config = dict(
    n_kv_head=8,
    d_mlp=3072,
    positions='rope',
    rope_base=10000.0,
    bias='none',
    tie_embeddings=False,
    parallel_block=False,
    init_std_down=0.00714,
    grad_clip=2.0,
    seq_len=512,
    doc_mask=True,
)
Each number is 128 + 32 x the weight over its row's rms, rounded and kept within 0 to 255. Layers, rows and columns count from 0. The size above them is the row's rms in percent of the matrix's.

# layer 3 MLP gate, 3072x512, rms 0.14, rows 223-257, columns 384-447
size [ 94 118  92  94 100  98 102  90  96 105  97 104 101  97  91  93 101 101  96  93  99  97  95 100  96 101  96  95 104  96  93  86  97 117 103]
[[147 152 107 146 118 127  47  78 141 122 150  91 165 112 149 155 199 141 123 103 110  90 123 140 147 148 103  76 122 159  88 153 136 108 103 170 165 135 132 129 171 165 139 137 133 191 134  95 123  50  81  94 181 133 127  58 128 124 164 115 152 132 107 161]
 [112 132 148 122  91 161 117  87 127 126 130 103 114 126 113  78 143 139 162 129 121  64  99 201 140 146 169 123  78 131 151 121 131  93  95 103  96 144 119 121  93 123 116 104 157 143 120 109 135 126 101 109  70 147  96 115 199  88 131 150 122 189 128  81]
 [197 113 191 106  78 113 133 111 151 176  85 138 171  86 118 143  95 135 138 147 161 201 138  92 147 140 124 137 118 123 205 160  59 127 110 167 131 124 111 184 111 153 109 102 167 181  95 162 112 144  79  85 111 127 111  82  58 156  92 128 145  86 163  90]
 [ 90 143 147  83 185 170 112 126 151 125 123 137 140 126 129  96 145 131 106 141 147 137 119 107 139 111 167 172 173 106 130 119 139 203 110  51 196 106 121  77 119  88 179 109 100 179 194 136 139 176 130 118 162 101 137  69 248  72 177 134 141 125 141 180]
 [105 168 130 128 109 143 154 143 161 166 141  65  66 133 158 126 131 130 116 134 115 110 123 103 110 128  96 147 209  98 135 117 165  91 157 179 165  83 130  68 177 152 124  68  57 111 141 198 125 157  95 139  83 186  79  56 136 115 128  68 127  88 165 111]
 [110 130 132 162 134 106 126 194 123  95 103 117 102 134 148 135 181  92 141 112 108  71 155  89 125 124 162 141 161 213 184 107 157 115 123 134 163  99 126 165 105 172 151 146 119  84 194  45  75 158 193 108 117 175 154 102 166 151 100 102 149 149 125 115]
 [180 109 154  86 131 120 109  87 139  97 109 170 156 101 122 150 136 148 129 116 152 136 119 144  60 115 129 127 168 127 164  87 132  86 156 118 134 123 206 114 137 176 150 161 115 135 128 177 162 162 119 196 108 117 111 135 117 169 173 132 125 114 160 144]
 [100 117 151 124 104  89 108 139  96 172 117 144 130 110 146 156 122 122 119 138  73 117 192 171 171  52 113 103  97 113  95 149 153 139 148 182 127 149  79 168 167  66 187 100 125 134 108 105 201 131 114  89  82 118 159 116 202 127 132 117 136 166 122 130]
 [153 114 125 158 141 117 131  85 139 107  83 203 190  96 117 162 108 149  79 147  67 125 124 108 133 198 159 108 175 131 136 120 114 132 105 116 151 160 115 168 124 145 148 150 156 133 170  91 140 126  78  85 119  59 101 168 155  90 129 112 128 133 177 148]
 [127 127 103 112 163 139 171 109 101 141 130 178 136  92 130 138 110 122 166 107 147 179  96 126  96 137  80 104 131  84 118 121  82  91 157  87 161 156 125 130 116 106 164 139 116  66  87 135 186 176 158 162 131 145 165 127 142 172  73 122 155  98  55 118]
 [185  82 181 117 112 138 123 110 108 123 146 180 142 135 114 135  99  81 129  96 155 137 176 103 151 125 109  98 137 149 165  72 112 114 117 137  88 112 112 105 116 175 137  96 148 104  96 131  94  49 180 159 192 130 158 148 119  97 130 126  80 147 121 136]
 [109 127 109 113 102 121 118  92  89 130 118 125 113 143 114 104 135 146  76 130  75 109 165 143 112 166 153 127 123 156 142 136 133 136 168 159 149 178 167 138 124 141 104  34 111 158 129  69 110 132 115 135 159  90  39 109 168 147  82 102  78 183 134 109]
 [144 201 124 104  86 182 178  71 131  92 152 104 114 158 116 138 135 100 176 148 136 138 177 156 111  82 102 109  96 116 121 121 142  93 177 132 126 188 118 136 155 136  84  88 100 113 166 122  87 119 175 133 162  68  95 171 207 145 155 115  92  91  92 148]
 [120 146 139 151 115 163 144 168  90 129 150 111  83 163 136 117 147 101 111 118  73 163 140 153 123 158 120 168  96 119 141 219 150  96 111 139  81 158  93 119 127 122 126 156 179 134 162 170 122 168 107 128 140 139 114 128 102 120  59 116 151 104 133 113]
 [137 162 117 108 173 118 156 168  82 142 137 150 145 160 104  96  85 106 147 126 137 123  54 136 137 119  79 174  81 132 101 138 171 128 100 153 117 168  66 151 185  81  83 104 168 166  66  83 112 132 133 160 157 101 179  62 128  75 140 108 120 166 129 149]
 [127 141  70 168 119 192  49  96 174 147 151 137 118 159 192 146 172 146 194 108 145 142 127 175 168  67 115 122 114 202 108  97 121 184 125 186 114 151 106 102 112 142 124 145  68 141 114 147 127 120  91 101 175 124 106 141 131 130 120 129 104 104 135 141]
 [129  99  99 132  73 201 105 130 153 101 142 102 112  83 143  83 117 128 139 187  95 129  77 129 174  65 111 111 175 134 138 148 130 110 153 100 116 118 102 142 120 148 115 160 153 150 108 103 157 119 128 101 104 159 135 139 117 147 165 137 191 145 102 159]
 [ 90 102 135  98 105 131 125 217 124 122  74 145 121 153 140 127 135 120  99  93  82 154 136  61 117 156 144 123 133 140 143 128 124 104 180 153 100 164 211 143  82 142 138 150  96 171 106  87 141 106 103 147 122 112 152  62 184 179  65 152 101 101 174 174]
 [ 81 111 125 155  90 116  91 133 110 105 129 116  40  38 141 140 112 124 107  88 179 142 170  93 127 175  85 174 149 108  89 126 166 182 154 142 141  98 127 109 123 126 128 181 161  85 156 120 118 123 169 115 154  95 166 100 125 111 172 167 112 146 113 124]
 [ 97  60 160 105 116 117 114  81 100 147 138 146 132 152 104 108 120 127 159 131 139 184 198 105 137 154  82 202  94 120 115  75  83  96 103  88  53 107 123 158 119  89  96 108 138 179 178  79 169 124 183 153 169 120 131 124  98 154  92 121 142 185 132 132]
 [ 96 102 101  86 174 127 150  72 111 118 118 110 138 148 192 146 134 145 142 115  88  78 129 132 127 129 152 111 146 151 107  69 144 216 156 139 188 115 165 123  97 135 127 114 201 139 183 148 211  85 139 123 119 140 167 101  84 136  91 118 104 104 143  82]
 [171 119 102  85 154 150 125 162 123 119 102  88  88 164 102 165 162 157 120 124 137 135 120  57 147 107  93 101 184  91 159  88 194 151 143 156  98 106 136 103 173 160 133  83  99 131 119 122 125 118 116 149  92 140 155  88 122 139 152 159 146 185 172 107]
 [ 89  89 173 150 155 166  96 134 124 129 104 123 136 127 138 109 173 117  85 138 126 163 155  85 178 150  89 135 140 122 156 175 155 123  69 143 101 139 157 165 169 196 116 120 117 139 162 109 110 104 180  91  41 163 115 166 155 132 180 122 132 101 156 129]
 [122 105 104 100 135 113  74 136 139 132  91 161  63  99 177 177  98 129  63 148 120 134 149 147 128  85 136 117 111  83 160 147 112  84 120 101 142 141 101 151 162 103 143 121  97 179 127 115 135  99 129 106 133 101 131  81 176 104 113 143  97 228  89 166]
 [ 98 146 205  61 150 145 126 112 117 110 134 115 124 121 176 135 119  85 194  91 124 126 110 166 128 225 138 185  74 142 181 152 161  70 128 161 181 124 160 130 132 128 118 137 142 153 127 127 118 137  70 190 107 173 133  99 122 131 159 153 116 122 170  84]
 [150 138 101 157 135 145 190 133 138 197 125 131 157 141  73 113 157 100  91 144  48  74 167 123 112 145 159 112 133 114  88 114 189 136 130 159 142 164  86 133  80 108 144 102 122 138 134  37 125 126  93 112 151 115 118 128 170 103  93 147  87  86 108 144]
 [133 104  74 176 165 145 106 103 111 109 143 123 187 130 123 147 111 108 133 118  84 175 128 120 135  99  71  97 142  99  88 146  97 168 157 162 151 126 110 100  63 143 106 115 104 115 125 104 118  92  87 110  74 163 122 110  81 130 136 122 164 149 101 132]
 [127 182 121 131 104  92 124 192 135 163 108 176 158 122 152 111 141  60 101 126  95 126 167 131 114 142 190 165 150 114 140 141 162  97 167  94 160 113 137 140 100 145 150 129 158 168 133  77  88 181 192 166 101 122  71 154  93  94  99  98 142 134 195 209]
 [ 86  96 148 107 131 131 162 135 177 136  88 115 145 111  80 165 129  64 165  96  71  98 155  94 191 100  75 125 137 153  98 170 143 156  88 123 117  96  97 116 205  99 125 136 162 110 168 121 138 129 207 119 135 144 150 144 115 109 185 155  91  99 141 155]
 [121 141  84 110 186 150 150 123 180  90 196 129  80 118 118 190 122 102 115 143 112 131 119 156  97  58 126 146 174 133 148 115  92 116 119  77 117 128  72 119 121 163  83 109 154 103 128 105 116 144 155 158 168 109  92 158 160 123  92 165 104 164 124 118]
 [ 97 184 146 192  81 164 174 114  76 149 109 147  84 135 148 111 154 113  88 114 181 147 158 117 165 122 160 141 127 189  56 141 153 117 140 136 149 129 129 100 145 112 179 135 143 118 116 125 118 118 134  94 144  95  86  83  94 100 177 155 163 119 127 119]
 [129 144 175 128 163  96 157 112 106 166 105 104 121 116 142 156 161 161  97 199 128 119  60 129  99 133 156 153 119 156 107 192 136 148 124 163 107 100 165 166 103 160 124 100 145 150  89 167 131 136 174 180 133 125 130 128 147  71 169 104 120 114 124 165]
 [116 107 119 123 159 200 134 130  96 152  87 122  90 157 150 101 147  84 116 106 118 164  73 156  95 141 109 125 139 183 154 137  91 124 129 127 100 149  92 154 158 131 100 115 146 154 154  70 135 116  66 201 130 116 163 162 204 153 105 125 169 215 132 142]
 [129 193 135 200 128  64 164  97 150  99  68 205 170 140 123  49  71 170  98 115  80 156 158 112 180 126 124 132 104 184 130  72 223 167 153 147 138 160 121 133  91 112 178 126 133 122  97 157 152 107 112  96 139  68 122 128 159 109 147  78  81 148 109 126]
 [150 123 168 180 153 116  82 123  89 157  97 104 155 149 221 132 134  96 144 129  94 118  70 124 160  95 142 104  87  82 109 137 108 134  71 108 111 113 142 167 165 135 131 105 128 131 130 141  92  87 108 164 117 115 133  45 150 139 127 112 117  94 173 106]]
# layer 3 MLP up, 3072x512, rms 0.141, rows 223-257, columns 384-447
size [101 113  94 101 102  99 103  94  96 105  98 100 101  97  90  96 101  98  95 103 101  99  99 105 100  95  91  97 106  96  93  90  98 119 103]
[[128  78 127 109 140 120 133 134  94 102 146  75  81 170 113 191  80 139 124 123 119  98 118 125  75  79 136 165 101 197 164 131 109 105 130  91 149 139 148 139 164  94  91 204 137 169 169 114 101 107 130 147  88 169 138 135 152 156 166 225  86 136 146 143]
 [153  91 200 127 160 135 150 180  91 150 134 157  93 143 160 139 119 139  85  88 169 151 153  85  97 140 131 143 123 112 106 110 145 129 150 103 160 135 149  96 133 144  98 143  82 156 119 163 116 142 170 125 200 107 120 113  68  96  99  55 128 108 163 193]
 [215 128 164 115 104 115 140 131 120 211 137 156 190 120 205 139  99 154  52 115 128 115 111 111 135 191 137 198 143 191 112 143 122 100 127 151  98  59 123 116 177  89 115 115 189 105 114 164 183 115 130 157 151 130 165 131 166 142  92 108 127 106 142  66]
 [116  79 112 149 172 123 121 106 143  85 109  83  62 163 131 135  94  81  84 115  78 145 144 155 126 122 141 127 166 134 141 148 158 182 156 104  87  92 168  97 122 127 133 178 124 149 156  89  97 112 154 103 153 110  68  71 140 141 139  92 169 146 110  93]
 [101 140 156 145 134 159 122 102 101 147 114 103 129 141 162 136 104 108 130 107 138 163 125  86  99 143 102 145 142  92  64 161 134 150  99 155 116 161 167  64 123 159 106  97  90 134 129 141  92 110 109 165 148 142 101  61  68 133  76 169 159  64 107 141]
 [142 132 198 165  87 154  61 104 178 125 130 150 138 115 123 117  76 113 140 138 165 149 135 174 160  54 184  99 108 130 173 135   1 159 141 137  88 137 149  98 122 159 129 135 117  70 133 173 104  89 143  73 172 129 115 179 157 158 151 141 116 189 104 125]
 [132  92 136 118 109 121  69  65 144  64 104  96 104 115 155 188 204 119 117 157 128 141 134 141 162 152  95 102 217 144 144  84 146  89 146 134  97 149 166 113 171 114 119 125  97 145 171 107 127  83 175 103  79  99 122 189 113 110 150 161 109  93 128 162]
 [ 77 143 102  93 131 117 134 130 137  89 104 208 126 185 120 140 107 160 100 107 136  83 105 102 122 122 137 179 193 130 135 120 134 103 192 146 109 127 104 163 120 109 102 147 145 146 141 157 142 149 120 174 135 110 165 124 185 134 172 177 142 162 138 145]
 [126  76 119 150 139 127 195 108 141 109  98  99 118 144  99  56 108 138  46 176 124 112 132 106 183 176 134  77 129 119 100 132 104 187 117 101  77 161 143 101 173  97 120 147 107  88 106 169 106  72 131 123 132 161 104 118 122  98 149 221 115  63 154 170]
 [157 107  88 142 136 108 114 144 117  92  95  96 150  88 121 132 104 134  99 158 181  74 123  82  51 145 165  77 173 123  95 149 170 170 105 165 205 129 104 137 134 101  71 145  82 210 157 131 108  92 137 126 197  66 160 150 205 143 177  92 125 125 101 100]
 [ 87 131 108  45 152 157 135  63 173 127 127 103 123  60 128 150 145 133 165 112 152 171 102 118 107 119 124 131 126  93 196 104 103 114  96 159 152 163 146 111  90 123 157  82 131  62  97 119 119  61 140  97 148 108 195 117 107 131 140 123 119 102 177  95]
 [ 76 116 169 132  75 126 109 155  58 145 145  79  97 127 142 128 101 102 143 192  85 133 130 133 147 126 146  77  93 128 150 162 152  79 140  80 141 149 119  96 135  96 156 119 147 122 108 150 137 133  66 165 150 153  72 157 171 129 125 140 129 140  89 172]
 [ 98 126  65 183 131 154 131 144 144  98 103 124  84 109 221 136 176 169 116 150 130  46  96 148 172 180 102 168 133 125 113 116 150  96  92 131 122 127 125 117 171 103 121 102 188 108 145  77 122 125 136 117 161 160  87 131 172 114 163  95 146 155 136  97]
 [ 89 143  59  93 114 162 165 167 137 113  97 117 122 129 154  91 108 155  67 124 144 114 148 106  90 110 113 103 157 159  67 148 151 104 111 122 125 117 139  78  90 128 107  88 149 111 135 140 101 163 173 203 134 140 177 174 110 139 122 165 112 163 161 188]
 [143 119 139 105 166 142 121  82  96 128 139 162 156 137 194 132 163 225 122 112  97 131 167 108  86 173 144 118 146 173 100 115 127  64  85 164 173 106 141 143 128 134 159 150 106  88 173 128 124 130 154 151  85 139 122 144  80 185  91 136 144 140  89 128]
 [160 138 158  89  92 138 187 154  90 100 130 116 158 177  78 104 113 113 108 116 162  85  97 120 152 162  81 100 180 114 177 199 199 141 191 144 160 150  72 127  56 127 156 127 138 142 155 186 124 125 171 192  97 101 145 175 156  98 190 113  96 155 171 138]
 [152 110 114 128 182 120 108 115 101 106 100 127 129 147 167 166 174 134 134 124 103 109 126 141  88  82  60 140 195 125 155 167 105 128  86 108 134 164 176 192 119 193 190 164 193 128 113 100  96 146 133  71 147 116 132 160  56  81 137 136 160 164  98  73]
 [116 148 161 135 174 125 165  78 140  97 160  93 121 118 188 114  85 104 118 163 123 200 144 189 150 113 109 175 109  86 130  85 167  98  54 156 140  98 107  88 106 126 147 160 147  95 116  98 162 116 153 147 129 108 139 101 126  91  83 131 150 127 165 140]
 [118 115 131 145 134  97 130 113 161 119 141 117 131 126 182 132  43 149 130 128  59 167 116 171 120 102  98 112 172 124 144 125 163 126 220  98 151 118 176 197 122  99 153 126 154 200 132 137 108 164  61 173 145 118 148 128 133 123 156 167  98 139 179  67]
 [141 148 112 106 118 162 132 107 177 132 162  96 188 184 123 155 147  70 147 132  79 178  85 165 147 103 125 162  93 128 111  97 140 130 128 146  73 167 134 145 144  81 117 110 145  92 127 127  74 121 110 100 225 171 177 131 163 128  84 102 119 128 156 105]
 [192 144  95 116 102 108 159 138 140 185 111 133  80 152 150 129  77 176  55 141  79  81 118  98 112 176 126  86 157 145 145 108 122 151  83 151 138 140 175 165  99  95 135 187 135  89 132 141 146  95 152 148 197  97  99  96 174 114 128 123 154 109 133 111]
 [141 148  87 103 195 136 114 148 109 140 154 148 179 101 129  36 136 153  64  74 124 169 161 158  88  77 102 149 119  99  65 173 127 141 150  96 145 143 180 148 147 118 121  91 130  77 127 142 197 139 125 141 101 107 125  97 125  96 152 143 122 107 167 160]
 [129  98 192 118  97 158 160 117 191 137  82 158 168 117 133 141 129 110  98  67 136 151 133  99 143 165  99 147 122  78 206 170  95 118 102 103 145 136 115 144  95 148 122 138 134  88  97 103 175 150 141 126 109 116 154 161  85 115 161  61 143  74 120 120]
 [ 82 146 148 123 169 167  80 112 153  82 112 179 113  73  90 134 191 109 115  98 166 148 108 114 149 154 122 139 132 153 168  87 129 107 115  90 133  74 136 101  89  98 169 117  85 137 163 109 122 154 172 138 175 148 172 135 172 154 119  68  60 145 165 193]
 [148  99 123  30 155 123 123 136 117 177 113  82 102 111 114 161 177 162 105 104 124 122 114 131 184 163 112  80 119  98  91  77 101 120 154 130 153 125 101 188 112 179 136 162 121 135 135 116 154  99 109 186 115 122 127 102 106 170  89 142  82 137 149 138]
 [186  69 112 174 136 122 171 105 160  96 144 150 132 102 129 108 139  78 104 141  76 118 142 167 127  91 151 138 167 102  63 150 138 106 138 122 121 119  85 146  85 125 111 126 128 170 141  81 168 117 100 100 144 147  68 113 106  97 101 144 120 119 142 117]
 [137 133 162 107 137 117 106 118 119 134 115  92 127 151 153  96 170 139 122 140 162 152 127 106  98 105 118 132  60 167 132  96 200 107  93  56 149 153 128 183 202 106 177 151 153  73 119 132  89 165 159 125 137  86 131 119  93  99 167 125 139  75  96 114]
 [123 131 116 146 130 180 105 152 108 126  79  89 102 113  67 126 120  86 102  80  56 138 119 158 110 176  91 101 181 109 136 153  88 154 150 115 155 195 133 161 103 110 130  88 132 112 116 129 102 150  96 105 135 160 219 130 156  95 149 108 148 148 159 147]
 [117  85  71  96 119 182  91 171 102 101 198 121 161 114  97 159 169 102  92 186 105 137 137 179 112 103 159 109 121  65 149 119 128 136 129  99 139 106 134 108 129 127 138  88 189 153 146  99 110  85 167 120 152 146 122 140 139 119 100 125 132 145  79 138]
 [168 146 124 125 107 104 181 139 107 116 159 102 165 134  93 146 107  82 140 150 117 203 135  76 146  83  97  91 114 107 141 103 138  76 146 106 123 149  90  99 161 186 113 128 155 157 125 171 148 143 126 110 155 187 100 104 161 105  61 158  54 140 110  88]
 [143 130 162 151 144 105 118 123 145  93 104 108 132 112 165 124 146  56  99 111  78 142 144 128 105  48 103  84 114 163 135 131 112 135 125 113 127 175 154 155 126 101  82 167 148 111 107  59  97 124  81 153 145 116 120 142 179 190 163 125 146 205 169 151]
 [116 138 194  67 124  62  76  99 175 108 156 115 176 147  40 140 160 153 120 161 131  86 127  64 143 142 134 108 149  66  40 126 160 139 149 195  93 148 117  93 133 143 101  84 215 124 143 125 112  71  92 111 116 155 151 152 182  89 102  97 177 147 106 116]
 [157 133  85 109 183 121 148  48 148 114 115 148 147 117  80 101 122 104 133  72 145 134 106  95 117 172 179 150 156 118 129  59 119 126 158 181 129  79 146 109 150 199  95 100 139 105 147 145  82 148 168 147 113 137 117 160 119 130 128 152 134 110 111 167]
 [128  68 144 158 179 136 112 137  75 169 123 152 149 101 132 163 118 135  42 114 181  89 112 164 195 123 117 141 143 106 154 186 125 145 148  91 151 155 122 135 131 202 152 123  82 154 155 130  81 171 108  94 151 150 145 122 145 161 125 135  98  92 136 104]
 [125 100 153 181  72  88 126 104 133 171  84 102 110  56  75 193 199 107 141  76 161 149 119 101 167 124 142 177  97 151 115 153 119 181 112  99 102 143 113 148 153 147 114 102 161  94  74 159 133 129 183 138 150 103 173 150 105  81  83  84 127 138 126 119]]
# layer 3 MLP down (transposed), 3072x512, rms 0.137, rows 223-257, columns 384-447
size [101 108 101  96 100  99 103  96 101 103 102 100  99  99  97  99  97 102 100  99 103  96 100 103  99 104 102  96 104 102  95  99  96 106  98]
[[ 84 117 176 107  89 109 109 156 169 144 125 125 110 120 144  74 158 120 140  77 156  96 143 114 149 101 183 145 100 147  64 112 119 139 134 120 173 108 108 102  74 103 160 171 176  82 136 111 123 122 151 147 156 173 121 135  47 172 115  26  66 140 118 124]
 [100 127 162 139 155 157 191  62  90 132 191 159 163 183  97 188 172 144 115  83 124 135  92 172 111 109 152 116 177 117  83 135 143 118 205 163 151 142 129 161  78  83 148  96 141 180 107 137 149 133  85 159  86 162 188 120 132 168 185  81 115 141 157  95]
 [150 103  88 133 141 191  99 124 119 141 182  73  66 100 128  91 114 166 180 108 119 175 129 117  97  84 124 122 106  80 143  98  94 153 146 113 136 134 150 111 171 142 121  95 135 104  50  75 107 102 105 116 138 107 162  93 119 102 207 120 149 102 145 166]
 [120 140 102 120 113 140 164 136 148 209 142 176 148  96 112 121 125 129 164 163  94 108  85 109 127 186 119 132 163 104 148 143  93 172 124 142 254 101 158 111 147 175 120 114 118  94 135 132 161 153 109 108 113 166 114  71 109  76 168 141 106 149  83  86]
 [127  90 102 141  98 201 153 144 163 104 118 167 154 139 132 130 169  90 103 120 131 173 144 131 111 113 111 103  67 112 125 141 121 141  94 129 135 154  69 135 111 127 150 145 142  70 139 105 106 151 145 135  99 140 126 124 192 116 161 127 105 223 122 145]
 [138  96  65 100 134  78 112 132 149 129 115  84 119 128 141 129 169 154  92 137 107 144 172  85 153 133 133  91 129 105  82 125 193 176  66 173 147 138  91 149 149  97 149 130 126 107 109  90 129 169 119 127 109 144 123 101 152 158 154 108 124 151 202 132]
 [150  87  87 135 170 175 155  97  95 194 125 114 171 136  61  69 118 141 154 118 121  90 172 111 124 129 148 156 108  77  90 140 146 126 162 130 109 166 138  73 161 156 100 159 129 117 108 153 131 101 146 139 146 111 135  94 177 155 166 149 103 153 128 105]
 [160 146 160 146  86  80  89  57 136 151 110 124 188 171 153  74 139 136 115 159 111 124 180 147 113 122 113 116  87 152 136 129  55 175 100 122 141 159 111  91  54 172  82  63 135 139  92  88 139 122 103 138 113 125 117  66  97 180 118  90  45 149 184 172]
 [109 148 135  92 193 106 127 106 187 177 135 165 177 138 119 145 176  69 117 174 111 174 118  99 144 154 164 136 104  87 149 126 147  91 206 127 114  99 128 142  99 161 131 140 160  96 209 146  85 102 118 120 108 100  73 164 128 140 121  76  82 162 100 125]
 [148  48  97 148  87 129 168 157  99 146 123 174 111 145  82 125 116  58  93 107 116 173 122 162 113 117 166  87 130 128 110 137 123 152 105 140 156 170 144 150 121  97  83 156 127 122 105  99 119 105 203  85  77 130 137  87 128 153 185 123  80 123  48 131]
 [170 135 178 172 123 118 111 179 125  95  81 159 134 170 124 113  98 144 106 120 106 115 129 130 117 105 158 164 158 124 146 153 151 108 144  88 192  77 142 153 139 164 127 168 186 199 126 135  83 144  98 191 151 116  71 104  90 133 119 173 181 129 112 148]
 [155 126 106 128 125 122  87 114 153 100 142 136 104  91 168 154 131 143 149  81 107 153 163 173 154  95 158 141 116 106 103  78  96 138 144 143 151  71  70 123  59 117 131  79 123  80 160  96 135 172 102 143 130 132 117 120  85  83 121 163 132 144 148  80]
 [126 182  91 148 133 144  82 131 175  61  92 120 144 145 108 154  93 159 119 101 150 125  66 177 146 125 195  99 140 116 150  93  85 142 140 155 150  92 120 189  84 129 133 137  71 131 133 176 117 160 128 102  88 162 135 102  90 166 117 147 142 143 149 144]
 [158 137 179  66 147  39  87  65  98 136 108  79 100 132 132 132 135 156 126 176 145 121 104 119 107 122 134 129 123  63 136 154  72 107 124  91 129  75 128 121 136 138  56 119  94 125 129  72  41 110 151 139 143 122 129  90 129 103  86 180 135  90 118 125]
 [119 140 169 110 173 156 102 104 146 121 154  77 163 179 170 119 132 141 112 103 107 175  89 108 163 188 160 123 111  97 136 137 145 120 158  99 166 177 110 104 169  96 120 110 152 163 100 115 181 148 141 155  90  82 123 169 132 148 107 137  87 155 107 134]
 [149 166 114 117 126 144  88 124 115 138 141 153 156 137 117  74 147 144 161 131 116 136 156 146 137  97 151 146  79 152 185 118  57 106  79 192 126 141 163 119 179 130 146  85 132 126 130 147 120 164 142 127 174 137 147 136 119 204 135  79 129 114 109 128]
 [ 85 120 115 107 120 131 107 140 156 111  79  84 143 157 134 159 105 139 140 118 102 140 152  94 110 143 149 157  66 115 117  80 101 117 120 137  85 141 121 103 111 132  86  59 112 159 151 141 155  87 110 134 134 127  67  66 130 153 118 118 122 108 129  98]
 [158  85 154  97 158 119 118  97 142 194 143 125 154 148 113 150 215 159 130 146 113 147 182 147 155 115  90 128 141 133 121 137 191 100 202 149 130 192 147 134 157  86 108 138 115 137 122 101  95 180 201 109 184 116 118  94  93 105 114 109 204 127 110 165]
 [119 125 162 120 116 141 114 131 123 117 112 161 100 122 112 162 180 119 141 145 167 158  55 120 153 139 121 155 137 118 122 102 104 184 114 134  88  48 157  74 103 115 126 143 139  62 107 131 136 113 130 123 181 131 127 135 147 137  73 106 211 116 191 180]
 [149 147 128 155 103  97  88 151 158 194 125 117 158 103 117 165 134 176 103 164 136 134 115 158 182 143 154  93 117 211 154  99 130 167 149 121 126 107 147 127 136  87  35 190  80  93 114 150 150 170  59 173 127 117 101 154 127 139 124 175 124 123 139 137]
 [115 108 123 127 155 137  83 148 112 150 165 127 148 117 127 115 151 142 241 109 155 163 111 173 108 156 137 140 126 128 101 172 126 131 223 118 140 181 135 149 138 134 102 132 146 151 137  88  96 192 144 106  85 168 129 164  92 157 102 145 114 178 144 117]
 [120 127 158 125  36 117 123 101 188 183  90 165 132 128 134  61 118  64 152  92 170 135 111 122 174 146 169 143 102 132 140 164  66 106  92 103 108 137 114  74  76  93 133 128 148 152 125  83 105 103 105 120 156 157 148 140 117 144  91 123 103 143  42  90]
 [209 115 135  88 137 107 111 134 100 125  97 175 120  92 137  95 133 102  68 117 136 134 137  85 131 154 168 160 106 111  83 118 116 165 197 126 111  73 129 152 154 151 137 130  70 126 129 121 177 118 138 106 127 146  51 152 186 168 177 127  44 116 141  69]
 [111 179 153 111 117 142 140  91 121  98 109 139  87 128 112 140 101 136 113 170 122 121  84 108 126 130 172 121 126 126 126 166 129 157  83 108  58 188 121 102 174  63 115 105 110 217 138  68 109  98 117  80 160 141 128 120 135  83 154 172  75 105 163 129]
 [189  90 127 138 124 138 119 146 166 120 119 161 116 172  87 116 155 102 122 170 159 161 158 106 111 158  93 153 113 132 184  86 104 139 102 122 141 102 157 119 161 132  78 121  69 181 130 109 121 160  92 102  48 136 177 152 140  71 104 129 134 123  73 154]
 [ 87 135  84 166 135 167 115 128 144 132 192 110 187  94 147 163 115 157 139 119  94  95 114 144 143 176 175  35 173 152 126 118 113 147  96 107 147 146 118 143 113 149 123 140 178  87 144 111 123 122  89 140 103 134 105  90 125 176 136 133 133 137 121  68]
 [ 62 156 152 151 152 106 129 150  91 179 154 177  95 164 170 129 116 121 165 125 126 201 116 152 169 111 143  85 107  82  66 120 136  53 143 157 140 169 138 150 136 110  83  87  90 139 195 109 139 160 100 119 138 115 148  92 168 119  61 121 114  97  82 106]
 [152 142 102 149 114 118 115 114 150 181 169 124 108 112 191  67 131  77 157 110 159 167 106 173 137 138 132 148  90 191 150 162 168  88 116 156 123 116 108 143 119 158 100 166 167 122 114 151 155 114 123 148 118 142 114 119 121 109 126 118 142 182 149 131]
 [186 114 127 147 147 135 193 147 109 102 103 115 155 118 115 147 126 115 155 130 118  77 157 134 139 106  94 160 114 145  88 152 155 127 142  86 116 107 140 134 208 128 145 154  87 105 104 147  94 135 131 160  91 151 190 146 134 116 169 142  83 121 154  77]
 [140  98 108  97 174 100  87 131 113 190  69 189 187 195 153 112 121 113 135  91 165  98 106 108 131 165 127 161 130 153 102 155  90 111  95 153 134 136 131 102  87 128 162 144  97  74 139 151 157 156 100 126  88 126  85 120 106  93 122 143 151 115  98 109]
 [ 78 167 188 186 164  96  55 112  92  93 152 102 149 132 100  88 100 145 108 126 148 105 153 134  82 136 117 161 143 119 117 115 162 131 144  88 153  74 169 137  79 149 164 140 136 178 116 174 122 134 210 130 182 163 152 129 124  96 105 132 148 164 117 146]
 [129 113 143 134 123 165 105 143  64 168 164 133 152 110 102 120  89 114 172 142 105 178 172 109 166 139 199 150 151 155 118 151  93 106 101 178  94 126 129  88  88  91 164 201 148 140 172 124 124 189 149 139 160 105 151 176  95 118 135 116  93  26 161 129]
 [145 165 151 161 166 117 144 117  99 176 148 109  95 180 171  81 149 126 153  94 138 150  88  90 159  98 174 141  96 212 129 122 131 138 189 198  91 180 151 204 129 160  93 149 178  97 138  83 111  91  99  78 104 159 152 166 101 138 122 172 120 113 107 146]
 [121 165 168 143 121 130 143 175 104 101 131 152 111 155 194 216 154 112 185 123 127 131 120 184 116 130 116 161 145 126 126 126  88  67 145  93 118 124  89 118 149 144 138 142 151 105 122 112  92 133 143 118 129 172 109 119  83  71 144 144 134 128 153 206]
 [155 114  74 163 140 155 175 106 182  94 104 199 133 143 165 120  85 102 134 191 115  86 108 114 117 132 173 122 146 120 166 123 125 142 130 130 129 151 114 158 197 152 170 123 111 103 139 135 124 161 168 130  72  93 107 151 155 154 185 131 143  60 130 146]]